Each number is 500 + 40 x the weight over its row's rms, rounded and kept within 0 to 999. Layers, rows and columns count from 0. Numbers have three digits each. The size before them is the row's rms in percent of the matrix's.

# layer 3 MLP down, 256x704, rms 0.05, rows 19-34, columns 528-703
091:527513502448498532455555514514481413548443487478506534477407464499485485531517535530450519526488520480488574530469528444481498502433467486520502491554462495576501595488527493447446473471446484471425500512486456495497510552551499471504434451550595470554530508470493471452489508478533501467498499484518575534406446526478519583549515505504496489573554451541499511508477520551505535490506501478413461513547535429528521482437573505547466559529454405471543426474536490544554480500548509506472522416540462514484474467493461481498481511
105:537528471535427476526551453446480468460512469473520508483510563404420446523487537513563538471462541461431482509421493503482548532466465516519554515521506509489434467532504515369536540539539465507582461556459472438521555538507561557447495511531497441458546512541515506407527456496472539541485534561488448501470517551510488528457520538589589499488491520402487492485475570471405464506474540574490505525511486634475479494492573501475541497450441502560547539567535483434487506448573508506495479507501484567506450507552498475517520529
096:556536499541514465508531499546480522499539515525450554430478492549520485464571524518461514489472546492515525520484498587538459528490526497533489516471472508520571556481551415533521460443513560451469438483495575540501458527530538560453567490455443423494478477481521595607517487506469536517485511430503478494469467505573536441472510520601499548519499567528448461500496505516462463454501538541510515527485491511434482533490477493455405441535532427477501497546505463473471511518447506519512565528527518465417404475516443479509569548
099:462471542530431446504517488490517501449555504460432476467417549477440560509476451425447479549511523594533479516516521516522523539536442541561519463500501523506524526484506439529457551501504577512500526555529565445468517471542505582461539534494483490503531509533515503534451555576534549489486454428431451563465517464494505494555456395529464476419550510533459448504449464418432441533489536463494431486506471425485529501581472484534457519574475512552564518475503501457539478433527467498559516577460483461527475529365439511496528513
095:437483494492460463567469532485549488468457527476476463557477415450500449477465529477472536529534538596524441516453467486533505553426546494545469534447475519420555519526531471554506516543523454505566448543524533499494517519563521481524517455517510498505463497477446496529458481538514512488485519522527507442476494509457449499496523491478476481499564496515448497529483506454528544526499556512521528487539580510465458511464470549480449549473418496543470446450535470499405480490545509531499484436485488488572501492498520466508471509
098:493529588574511457511505478510494450505539470421459558447507477536505485414471444546547536509460497517510467568567510482415506503477512478507504535479475539484554502520457522561445563557483484495569524530455545434582531547481505483476594511458486602463487479504490596533495511489505531540533400507458527550531466480428473467499522454480500512552572405505487448494533526536534521516502487414483516497456565532451490480507459463475436489526510469551535520486534445502470484515460459452522445524515494503519454487502524484547486538
105:501487496499533540506454490492493526528533461466503476568539519488522490476490476455519470428475430458480579523520486506546442535482496475604473469530433446490477499498496434505550518557450556546522476515508475485544502563485460601513449471509430457478525519465515529512525492466497524491569523469483499555553452455527473456465549498524487475527451444506463468501496517492523539465488506508511564466476497471410432502505536552471556424463528504459507477479472515439529545379481547496437550543520449499501480514534474466514444521
152:515520485436464488464462497521488532508469515532505501447479523548528491557496523559502442528503497539497533549499551519477485507525508447537537498486440489475538515543526437482517536500554558518537484496537501529565487510397458472558502506516451464542519465483438516544538461483528486547450465550557465561495475494516527473564440509501476502487463517492546457581492544454474529464545480473573487504427534505478516553504470474560511543552504501522471520566509532518497498500546514534532416534470429491556479557512543426470508472
095:585527461507402372479479496573509530426451446542455459567475524511567511442507561506502434479479547468470473510518437520542529487515531448502559494487529466484556528456540478506505523487596501491549472487500546511550561454558487523453498491610556484505495511526469493552485521478557490517502444513476450478454569529464568531462465477464418484462527475439479484571531465447508520495521520441503466485484489508497479546542510556533518491478483458510533433541471482566448465493450537457517515510508452486534502523486477533529473487
100:480512472479556463445440549466494508557554485544520452487443477469527485546510491560479540564528549526516523489515589433481512550536516432517534511404460506575501530489527444485550503511490554524503445428492533542447491541435464498535560514453525482449507551530534484511543482530574535582503454457530457493498473518470510515442526492563435609478458513432537581495529504486424497461553490402558539531515550497417484554516526531439460487553527553424515412559488484468503475555459497535499487532570453547525472508585465505504506481
106:491467441591508550460501515498519487528543549478484531457545493587447515500476516506468472472462460542510459548504453484491515479492482404463571579465558473459518455504514446522536458566468509499497438553517480428527475507565487412525488501564493559457531547431513530401507495522556542560541556505525486488516485538528554464470419532467496463438457487590464535501562528481502518468491499464486456577483545505516509471512515482469559539525436517449467539444515452588573428420494477542486442445491474555551503513475568493516513422
103:494479522487602542582443545439495492503447458496529517457500511491621548493525508662527536457545573481526527487451446452520460588531521441461454522508493521525445517492544545498525498394463530519559507432464517551511492547480554433494560517503475468498474470423580534386492534563441523517466512441521513477494484455492559544531543456486546575471551510450503540538499549468513528460469556550447522531494553535488528465554472480489500470438437558522442504471555545507540516481566504516490445452515452549563470435542517484529479452
103:422504520504489453505474507538525403552528491484519514477594475539531444486496477464417503541534454493501419488557481508449499534524493503519533420489511527479457499470572494567487547615546501490487518524490530476497516521454553506429520563520480518439490511497533494437482474504509474468517479442529427459600485496487518480493468476577552450508544519520540481529461537514537580488533529475423461457473470508485565481466521513405439442455585536421519469488428474530504506484483456528522532573518468471531511471475506533455535456
094:541574481518543492416449438525491576493503471533487578551515476612534529555528482398605497493486452506513489567558512546504542459522499477523503536558434517472480474493443465518510532446463477587494501534527520507494519454473497480517573564515474539448475520545551460531549502471506519494451507500531550477462544406423613532438516538493513528522522525497524554433442512426504451495452485519521536484520494485463461481429541463510464507546503475470454542518480420488516521500506516568477502514457512547497459480597502548442518541
101:530396517468486502544540513505444595478461452461433567512485472467473465497549452550491491485532557515524571452509597481448506461561468589443462443508533536529519467514458499513458537495545491499458531514447503445397518522587499472486527479479544495496490493502461455521507536522557503519461505475416481544521504514509475494537438450534529520522478497498442490485530458508479501542515537442496486474541482529382486540525517474483498492540488477526508463462447505519513543484481462422485528564527492487461549450469474547562549491
091:503539445481490529480535430510484460563486487465461528507479454551474455519533589438562488533456500525513514423484499498431489525540498515494481493522501527537496583510484528449517481523481534486439480486475477518488495451499395417502468489545457450489523451468534486562509472535556449452433502542547453481595566523518487492507518541473489495555542519477512491487546465490549443532480503565484414423559558427528496470409523493542416528479440484531524502401497542480543440466552506420492505506489443500497553562497518538470469524